Part of a small language model's weights.
Size: 14 layers, width 64, 2 heads of 32, MLP 192 GeGLU, 1.19M parameters.
Each number is 128 + 32 x the weight over the matrix's rms, rounded and kept within 0 to 255. Layers, rows and columns count from 0.

# layer 10 MLP down, 64x192, rms 0.054, rows 0-63, columns 0-63
[[132 125  97 133 145 124 132 146 114 177 111 132 130  70 105 124 143 144 146 158  93 163 147 140 136 140 164 146 133 175 104 176 101 179  90 166 154 159 125 135 150 167 146 125 155 112  86 134 184 125 130 105 126 122  78 176 141  70 120 129 147  95  89 116]
 [108  79  99  94 125 139 123 127 124 140 105 145 134 103 128 156 152 172 110  93 120  67 136  76 154 111 164 109 124  80 160 178 105 137 119 100 165  87 133 154 127 108 111  93 160 127 126 150  93 103  72 106 201 118 148 123 133  71 147 113 182 178 130 115]
 [ 77 146 141 168 189 108 143 157  85 136 136  97 141 141  95 140 171 122 119 130 160 118 156 161  98 124 107 106 170  82 144 151 155 126 100 127 116 163 108 131 145  87 117 149 107 206 120 119 167 107 136 122  23 192 111 125 141 149  58  91 100 151 206 158]
 [117 116  91  83 128  92 108 117 131 115 124 123 139 103 102  96  85 114 110  80 171 139 133  76  65 148 112 125 162 148 148 143 198 118 158 168 125 172 145 152 128 123 177 115 150 132 156  93 151 116 141 111 102 123 128 116 103 138 116 152 123  95  99 103]
 [108  93 100  92 119 143 114  88 107 122 123  87 122  73 105 100  84 158 138  94 166 178 210  53 137 102 115 118 148 124 131 180 106 159  86 132  87  69 161  96 104 112 160 117  74 118 145 104 152 146  90 155  99 161 165 147 130 156  64 138  92 147 117  85]
 [ 74 139 185 150 110 120 122 190 158 127 122 137 122  48 133 107  92 125 111 105 104 160 112 152 150 212  74  89 189 167 173 115 176 123 151  90 120 100 143 162 121 196 112 157 143 115 100 165 193 162 178 130  62 124 121 128 115 143 119  73 168 124 148 163]
 [194 114 116 142 144 120 122 129 174 173 178 137 104 129 121  91 140  97 136 111  82 123 134 119  96 102 148 104 106  87 123 147 143 185  87 140 181 189 122 108 140 171 177 175 147 189 109 197 117  51  97  92 152 170 122 178 123 133 128 180 156 146 153  78]
 [158 174 135 190 132 134 167 154 151 164 148 134 139 105 137 158 146 166 154 140 128 114 160 126 214 109 154 113 147 159 113 132 105  80 166 167 171 100 137 123 112 149 157  85 154 135 142  86 157  75  95 129 140 124 140 191 123 157 159 139 171 111 142 110]
 [101 118  93 126 109 146 131 112 118 148 131 134 123  94 151 157 114 163 149 129 102 146 156 172  79 108 153 103 119  94 160 106 115 129 120  63 121 120 117 126 126 173 143 181 108 135  87 166 143 114 148 119 148  81 145 107 157  84 140 106  62 151 178 121]
 [156 126 156 100  94 119  71 137 138 141 115 112  85 130 115 128 116  91 140 106 132 158  71 159 136 140 134 186 177 138 158 139 128 145 124 154 137  51 100 168 148 153 141 142 138 136 128 119 193 138 131 133 123 174  96 128 128 138 113 189  73 130 130 199]
 [135 118 113 124 112 117 116 144 140 121 147 141 121  85 125  57 166 108 109 110  86 127 137  85 115 134 175 108 120 121 107 129 188 161 112 144 197 183  91 124  74 109 112 133 105 109  76 132 153 255 124 126 101 139 138  89 142  92 108  90 122 151 158 111]
 [ 87 147 133 101 123 175 128 133  62 109 143 144 126  95  84  90 116 111 139  90  67 142 118 161 120 141 111 139 132 161 155 125 133 113 156 126 102 118 145 144 182 165 159 173 138  68 119 127 111 137 113 102  84  84 197  36 135 107 220 146 120  89 105 119]
 [114 118 127 170 126 139 171 191  89 120 163  66 117  95 113 164 113 118 140 190 166 172 141 140 123 132  85 126 115  74 159 107  84 131 103 216 152 116 191 153 143 100 111 117 160 143 122 158 124  69 121 109  82 138  72  88 146 119 117 159  78  80  62  47]
 [126 212 123 140 155  89 134 120 134 116  92 175 158 122 114 119 144 128 151 121 104  98 149  99 134  85 117 124 109 108 142 113 135 144  80 127 167 112 132  35 156 131 154 127  86 123 119  98 155 135 216  78  72  93  82 133 120 151  44 136 156  52 142  70]
 [143 141 113  93  99 123 123 150 137 127  87 108 147 108 167 153 167 156 113 163 121 130 111  93 139 124 121 135 156 146 133  79 111  91 120 115 164 167 198 171 138 163 184 129 146 149 172 133 146 190 132  73 147 110 130  86  93 182 100 118 131 123 112 134]
 [124  88 121  84 142 140  63  91 127 102  84 148  86 167 113 186  88 146 112  50 112 130  82  95  78 103 162 119 141 112  91 152 127 125  90 115 108 167 136  97 163 188 172 125 117 117 156 143 187 114 143 118 120 190  77 156  67 104 133 165 119 173  75 122]
 [ 87 126  84 100 111 137 139 118 121 129 102 101 114 144 130 130  93 110 173 104 120 141  88  81 119  75 179 139  94  89 109 173  72 150 117 167 131 154 162 159 117 130  79 151 184 112 119 125  70 113 140  59 128  95 114 127 139 130 139 131  85 162 147 119]
 [131 102 101 107 216  97 119  76 124 147 106 144 160 104 112 137 148  95 150 190 166 121 157 115 127 135 114 182 108 114 114 103 177 146 118  97 146 122  77 112  78 100 123 157 116 100 134 208 137 167 108  98 123 178 162  90 193  80 160  55 112 138 163 140]
 [184 155 119 130 116 170 147 137 141 130 109 148 172 143  55 158  84 212 188 141 135 123 100 127 147 193 128 117  95 139 184 140 133 129 134  92 134 154 121 149 191 101 146 139 117 155 168 136 127  80 135 114 124  68 112 158 135 131 112 115 143 129  62 146]
 [ 99 114 154 131 135 112 154 209 125 108 118 158  86  83 172 124  88 153 100 146 100  66 135 169 169 122 105  81 113 127 164  73  93 194 154 109 166 174 166 121  83 135  97 172 159 135 141  95 149 159 131 111 142 143  97 101 118 140 115 124 149 119 195 108]
 [146 135  99 101 243 184 121  86 107  98 161 100 166 158  88 158 135  94 153 123 112 136 146 126 205 147 110  76 150 122 121 133 146 159 125  52 174 151 103 157 158 122 229 119 119 138  87 109 149 165  90 171 114 153 141 122 177 121 121 122 147 110  91 173]
 [127 188 145 104 150 107 104 185 174 115  96 173 131 128 103 151 157 159  54  94 113 117 113 169 139 124 129 109 144 140 111 123  85 195 172 144 135  89  81  90 124 157 150 111 127 226 136 121 130 156 154  91 118 129  89 133 131 169 165 175  99 152 109  48]
 [152 145 116  85 144  75 144 106 131  99 122 112  92  81 196 179 160 211 102 153 116 137 163  91 147 135  98  52 121 149 142  68 172 139  55  93 124 114 159  81 132  92 143 152 110 100  84 116 158 156 133 163 125 164 132 109  79 153 106 154  67 120 154 141]
 [ 93 162  88 172  89 143 113 194 172 125 136  99 157 112 147 167 117 138 125  77 126 176 122 143 103 105  65 187  95  83 155 126 134 110 124 141 109 164 154 137 135  89 182 105  96 142 177  88 231 151 130 151  97 155 115 123 112 179 176 168 117 177  92  93]
 [141 150 124  97 141 146  60 164  91 188  84 136 131 134 166 163 135 154 105 105 103  88 152 124 163 124 152 121  84 163 139 128 104 169 143 172 127 121 205 172 116  77 143 122 146 131 137 116 129 127 123 128 148  84 112 130 135 148 156 123  82 129 143  97]
 [118  85 129 116 125 162 110  99  92  92 123  78 118 110 117 103 120 109  77 166 104 168 151 162  70  87 111  65 108  62 145 180 130  89 128 140 175 164 128  79 106 130  90 106  90 104 138 121  91 104 137 181 129 149 104 117 130 100 108 130 124 104  97 176]
 [129 132 155 170  94  88 168 124 123 120 158  77 133 163 163 131 137 120 151 148  77 158 127  93 132 174 136  82 128 138 137  92 121 127 114 162  63 135 140  96  92 130  81 105 132 161  68  26 148 177 161 110 109  94 177 163 158 151 131 124 158 113 103 159]
 [158 189  93 169 123 107 184 146  96 129  96 161 125 164 150  65  99 194 203 123 127  88 169  63  75 151 138 163 172 136 124 147 135 138 102  90 130 156 147  93  94 122  87 104 172 136 150 150 109 137 116 130  79  92 134  46 112 144 140  87 123 143 144 103]
 [173 146 117 165 118 109 140 139  84 147  56 180 115 147 202 171  86 147 114  80 153  89  90 142 149 126 132 128 131 129 136  59 153 141 117  72 103 144 125 160 113 114  87 113 143 131 124 136 200 212 162 114 180 117 141 115 135 139 115 102 118 200 154  74]
 [143 143 137 155 165 164 106 137 158  96  85  57 117 124  88 178 125  66 131 132 140 100 105 107 142 125 120 145 111 113  96 139 160 104  82 217 143 136 171 169  95 151 137 131 141 149 109 153 151 121 141  58 142 126  95  72 132 111  92 134  97  49  77 191]
 [127 112 128  92 147 171  78 133 192 141 101 142 126 100 197  92 126 154 143  72 139  94 165 101 119 104  97 103 148 108 132 164  98 117 116 168  80  65 137 139  59 130 134 107  82 152 156 156 129 215 146 110 109 123 113 131 121 117 134 130 135 109 148 100]
 [ 90 156 114  95 140 131 153  97 127 135 103  99 188 109 132 121 141 130 138  63 172 127 145 159 125 101 118 176 148 111  96 112 136 139 136 156 157 129 122 159 106  62 144 154  97 160 120 126 107  84 203 139  95 129 145  99 129  64 109 147 136 142 109 104]
 [126 105 126 110 112 135 132 119  86 105 131 163 171 119  89  94 115 147 102 111  83 101 122 147 102 183 110 116 150 134 118 171  89 217 161 177 162 134 140 126 132  98 147 110 112 135 144  81  96  64 155 140 139  79 103  80 104 100  88 162 133 116 135 134]
 [117 148 136 150 110 139 102 133 138 152 135 127 163 124 125  95 114 113 127 131 169 137 101  98 175 102 123 147 139 116 143 131 119 116 141 142 178 125 130 159 116 145 143 176  74  56 115 162 111  60 140 144 137 143 143 117  35 143 210 120  72  52 149 128]
 [174 133 133  58 123 137 159 106 216 169  64 128 116 127 115 134 105 143 129 125 135  92 163  95 138  98 156 104 133  95 125  92 131 142 131 191  66 131 138 118 152 114 148 158 121 138 154 157 110 111 111 148 109  50 157 148 150 115  71 128 104 110 171 151]
 [ 91 133 126 120  68 129  97 139 129 111 129  99 132 105 128 133  37 196 138 164 155 104 143 100  71 171  96 149 164 143 153  93  89 162 144  70 181 141 161  98 189 137 128 110 182 118 156 150 142 109 170 146 148  93  63 115 120 138 105 138 122 115 127  91]
 [107 113 119  98 116 121 129  93 214  61  78  99  96 139  62  57  72 163 145 149 140  98 174 141  81 113  89 185 133 124 187 117 137 118 110  73  81  86 115 145  96  88 169 132 125 143 148 143 164 124 171 103 122  87 162 102 150 142 151 142 132 161 105 159]
 [116 114 169 155 126 164 144 128 121  78 125 135 142  80 106  85  89  90 101 162 167  58  79  84 128 158  86 104 171 123 117 166 170 137 194 115  49 161 101  84 148  75 161 100 108  86 168 137 147 125  65 119 120 125 120 141 120 157  80  83 115 198 119 207]
 [150 128 100 122  91  91 145 149 132 134 248 128  84 174 243 137 181  66 109 144  96 109 117  91  99  96 141 124  78 138 195 167 182 127 137 112  78 123 119 123  89 123 142 143 106 157 147 126 123 135 154  62 100 170 162 139 187 115 178 155 135 102 131 131]
 [128 123 130 144 145  81 124 137 117  94  82 153 116 174 153 174 180 160 120 157  80 108 132 128 117 165 130 137 141 121 133 105  98 119 201 159 148 167 148 124 144 106 117 137 144 175 127  92 117  90 157 123 138 111 171 113 126 119 140 213 213 209  93 120]
 [106  94 111 125 109 166 111 125 136 169 101 151  83  98 169 119 154 131 144 143 109 123 108  91 132 114 186 173  52 118 140 163  77 114  89 136 130 159 128 136  90 129 129 128 108 130 104 143 101  51 131 138  82 120 101 160 146  87 152 164 112 103 128 117]
 [148 122 176 182 130 106 148 109  72 102 114 167  84 111 150  94 134 133 110 176  95 131  70 141  87 119  99  82 162 102 127 100 165 150 138 103 131 141 133  91 100 115 128 106 202 125 186 148 151 171 148 104 128  91 143 104 192 161 128 113 171  39 122 103]
 [165  83 105 108  71 140  86  94 174 188  85 137 118  88 102 108 161 123 165 134 108 138  89 135 112 119 139 158 118 182 163 197  85 116  63 155 117 173 103  93 126 137  98 130  97 106  97  77  65 169 175 112 108 171 138 120 100 128 152 109 119  60  78 125]
 [ 81 150 193 104 151  37 124 189 107  76 100 143 113 143  96 255  87  61 104 137 148 126 148 175 128  93  73 113 138 124 110 104 155 169 142 104 124 103 106 120 173 158 115  90 124 117  59 197 152 170 179 141 143 124  96  87 103 158  70 114 139 161 109 126]
 [176  91 154 140  55 155 175  93 113 136 214 112 143 155 198 139 122 138 119 123 150 136 116 172 169 119 170  97 107 149 138 154 110 167 101 122 174 119  74 127 148 116  73 144  96 139  98  63 148  97 134 152 102 145 157 154 162  81 119  95 139 109 189 194]
 [157 168 133 127 100 171 168 154 128  93 122 109 164 166 130 133 159 139  79 162 132 154 205 153  98 146 129  77  73 135 127 134 120 115 162 139 159 132 162 111 107  88 164 156 158 100 111 105 123  96 118 168 103  86  77 192 113 108  96 173 130 165 107 117]
 [163 167 154 169 146 155 132 157  74 120 144 129 177 163 140 172  66 140  91  98 153 168 116  71 108 110 110 186 158 159 115 123 161  95 145  91 117 142 176  98 157  55  95 147 100  65 177 131 110 143 132 218 117 120  93  82 192 147  72  93  64 100  95 132]
 [146 169 103 154 121  74  95 146 116 166 116 191 134 109 154 187 118 162  94  88 124 112 125  74 151 169 117 112 143 150 132 108  92 111 182 120 116 118 155 124 170 144 142 131 154 152  96 100 165 174 122 129 193 114  59  53  92 151  90  97 218 175 157 139]
 [142 136 163 120 152 125 134 112  99  87 110 114 216 100 182 121 133  94 101 136 164 179  88 129 179 109 124 145 140 135  64 133 176 180 162 155 142 160 106 149 112 107 122 175 134 115 120  91  94 128 208 107 107  94 138 136 146 128 140  97  99 181  98  83]
 [140 145 106 115 175 151 164 177 172 159  65 102 154 171 167 114 146 111  84 182 119 122 185 118 127 172  85 141  75 147 181 149  74  67 107 135 151 151  87 135 134 148  87 142  80 125 131 183 130 160 164 153 154 129  91 139 127 150 150  84 151 116  67  84]
 [ 75 160 126 157 129 152 114 112 106 146 124 159 136 145 121 124  49 120 162 102 103 143 102 103  83 148 131 188  90  79 176  76 190 160 130  97 123 136 132 110 111 133 110 183 131 169  81 166 142 139 131 201 139 170  40  55 183 119 110 137  91 150  98 126]
 [137 126 136  74  79 130 124 102 131 100  53 172 130 117 103 117  77 126 126 116 170 119 136 151 122 154 179 138 126 158  95 171 142  35 161 147  72 109 136 146  86 140 116 123 124 158 144 149 109 196 164 140  71 138 159 166 112 135 122 113  66 125 136 105]
 [157 171 147 117 123 157 123 156  99 100  95  92  71 140 162 110 152 166 114 191 124  69  94  92 118 110  71  98 150 172 163 147 130  45 108 154 111  66 159  77 130  94 106 134 128  90 134 106  81 138 130 122 170 124 119 103 152 143 132 183 101  61 162 164]
 [118  77 169 186 112 120 101 107 111 115 159  64 113 142 122  73 113  75 137 161 176 102 105 131 104 183 123 124 119 167 168 105 132 164 144 140  99 108   4 108 135 141  94 117 119 111 134 133 125 132 123 124 165 169 125 102 124 126 152 105 163  90  76 149]
 [159 148 122  94 123 144 141 166  66 161  85 152 153 116 118 183 201 106 141 130 113 134 119 144 125 142 128 213  93  98 207 133 117 105 136 161  68 120 175  99 132  76 176 131 113 124 136 140 102 152 145 155 135 177 123  96 141  75 196 125 193  99  61 130]
 [147 176 128 105  68 135 144 156 157 134 152 138 131 169 131  96 162  78 176 159 174 112 108 153 163  68 118 151  92 171 152 146  56 107 160 162  84 150 106 143 103  71 144 119 143 114 148 111 168 235 127 111  61 131 178 137  89 127 156  78 146 127 101 128]
 [ 90 114 151 122  99  68  90  79 105  95 149 181 137 131 115 119 127 118 134  99 116 117 125 149 143 107 146 123 124 165 105 118  96 164  68  92 166 129 133 111 158 142 133  88 137 111 151 104  82 144  36 167 113 148 160 108 128 155 124 142 134  86 142  49]
 [153  88 151 137 125  99 125 126 145 112 178 141 136 118 107 145 127 147 132 140 129 175 142 179 120 144 152  93 135 127 115 162 155 148 110  46 164 178 138 128 145 117 137  64 127 139 113 148 127 114  78 136  33 193 135 105  74 135  78 155 220 147 127 118]
 [193  89  99  71  71 129 112 131 103 153 141 121  72 120 133 113 135 119 137  86 130  92 116 100  76 100 173 185 147  90 167  94 151 163 133 156 100 107 121 124 151 129 114 109  77 114 152 116  93 102 158 132 158 122 112 146 131  76 144 144  74  81  61 114]
 [110 104 140 143 158  79 120 117 139 137 144 110 114 133 135 149 101 132 115 185 127 140 114 176 163 144 141  99 119 106 125 167 199 159  92 155 113  81  81 122  87 195  86 123 101 195 100 123 126 161  65 126 161 146 135 117 141 123 143 118 102 130 167 142]
 [135 128  95 131 158 133 153 183 115 138 117 157  73 189 147 115 114 134  93 160 128  95 145 189 117 182 166 101 140  96 141 131 111 135 158 110 126 129 133   8 109 132 162 165 117  81 156 163 164 155  68 150 112 122 151 121 139 119 131 110 194 128  99 131]
 [128 136  43 140 161 102 128 191 137  88  44 134 114  73 131 114 137  90 120  87 152 134 153  76  85 128 104 148 113 174 143  67 135  98 144 100 107 111 116 108 111 127 137 100 130  91 163 188 159 132 128 121 152 138  75 176 116 123 117 158  70  98 161 134]
 [ 98 123 115 170 163 142 114  88 169 105 166 119 124 136 110 142 135 127  60 116 124 197 219 143 128  80 126  99 156 131 121 139 135 157 125  83 117 155 112 123 144 188 134 135 175 132 136 113 156 129 130 165 157 130  94  98 104 127 100 104  84 122 136 108]
 [144 105 125 126 127  83 125 137 180 126 106 138 134 131  85 163 107 108 131 130  91 142 103  79 139  92 155 129 139 126 132 141 180 193 150 118  85 162 161 131  78 197 156 109 108 116  82 102  82 239 130 132  59  99 194 146 105 113 126  80 150 148 137 158]]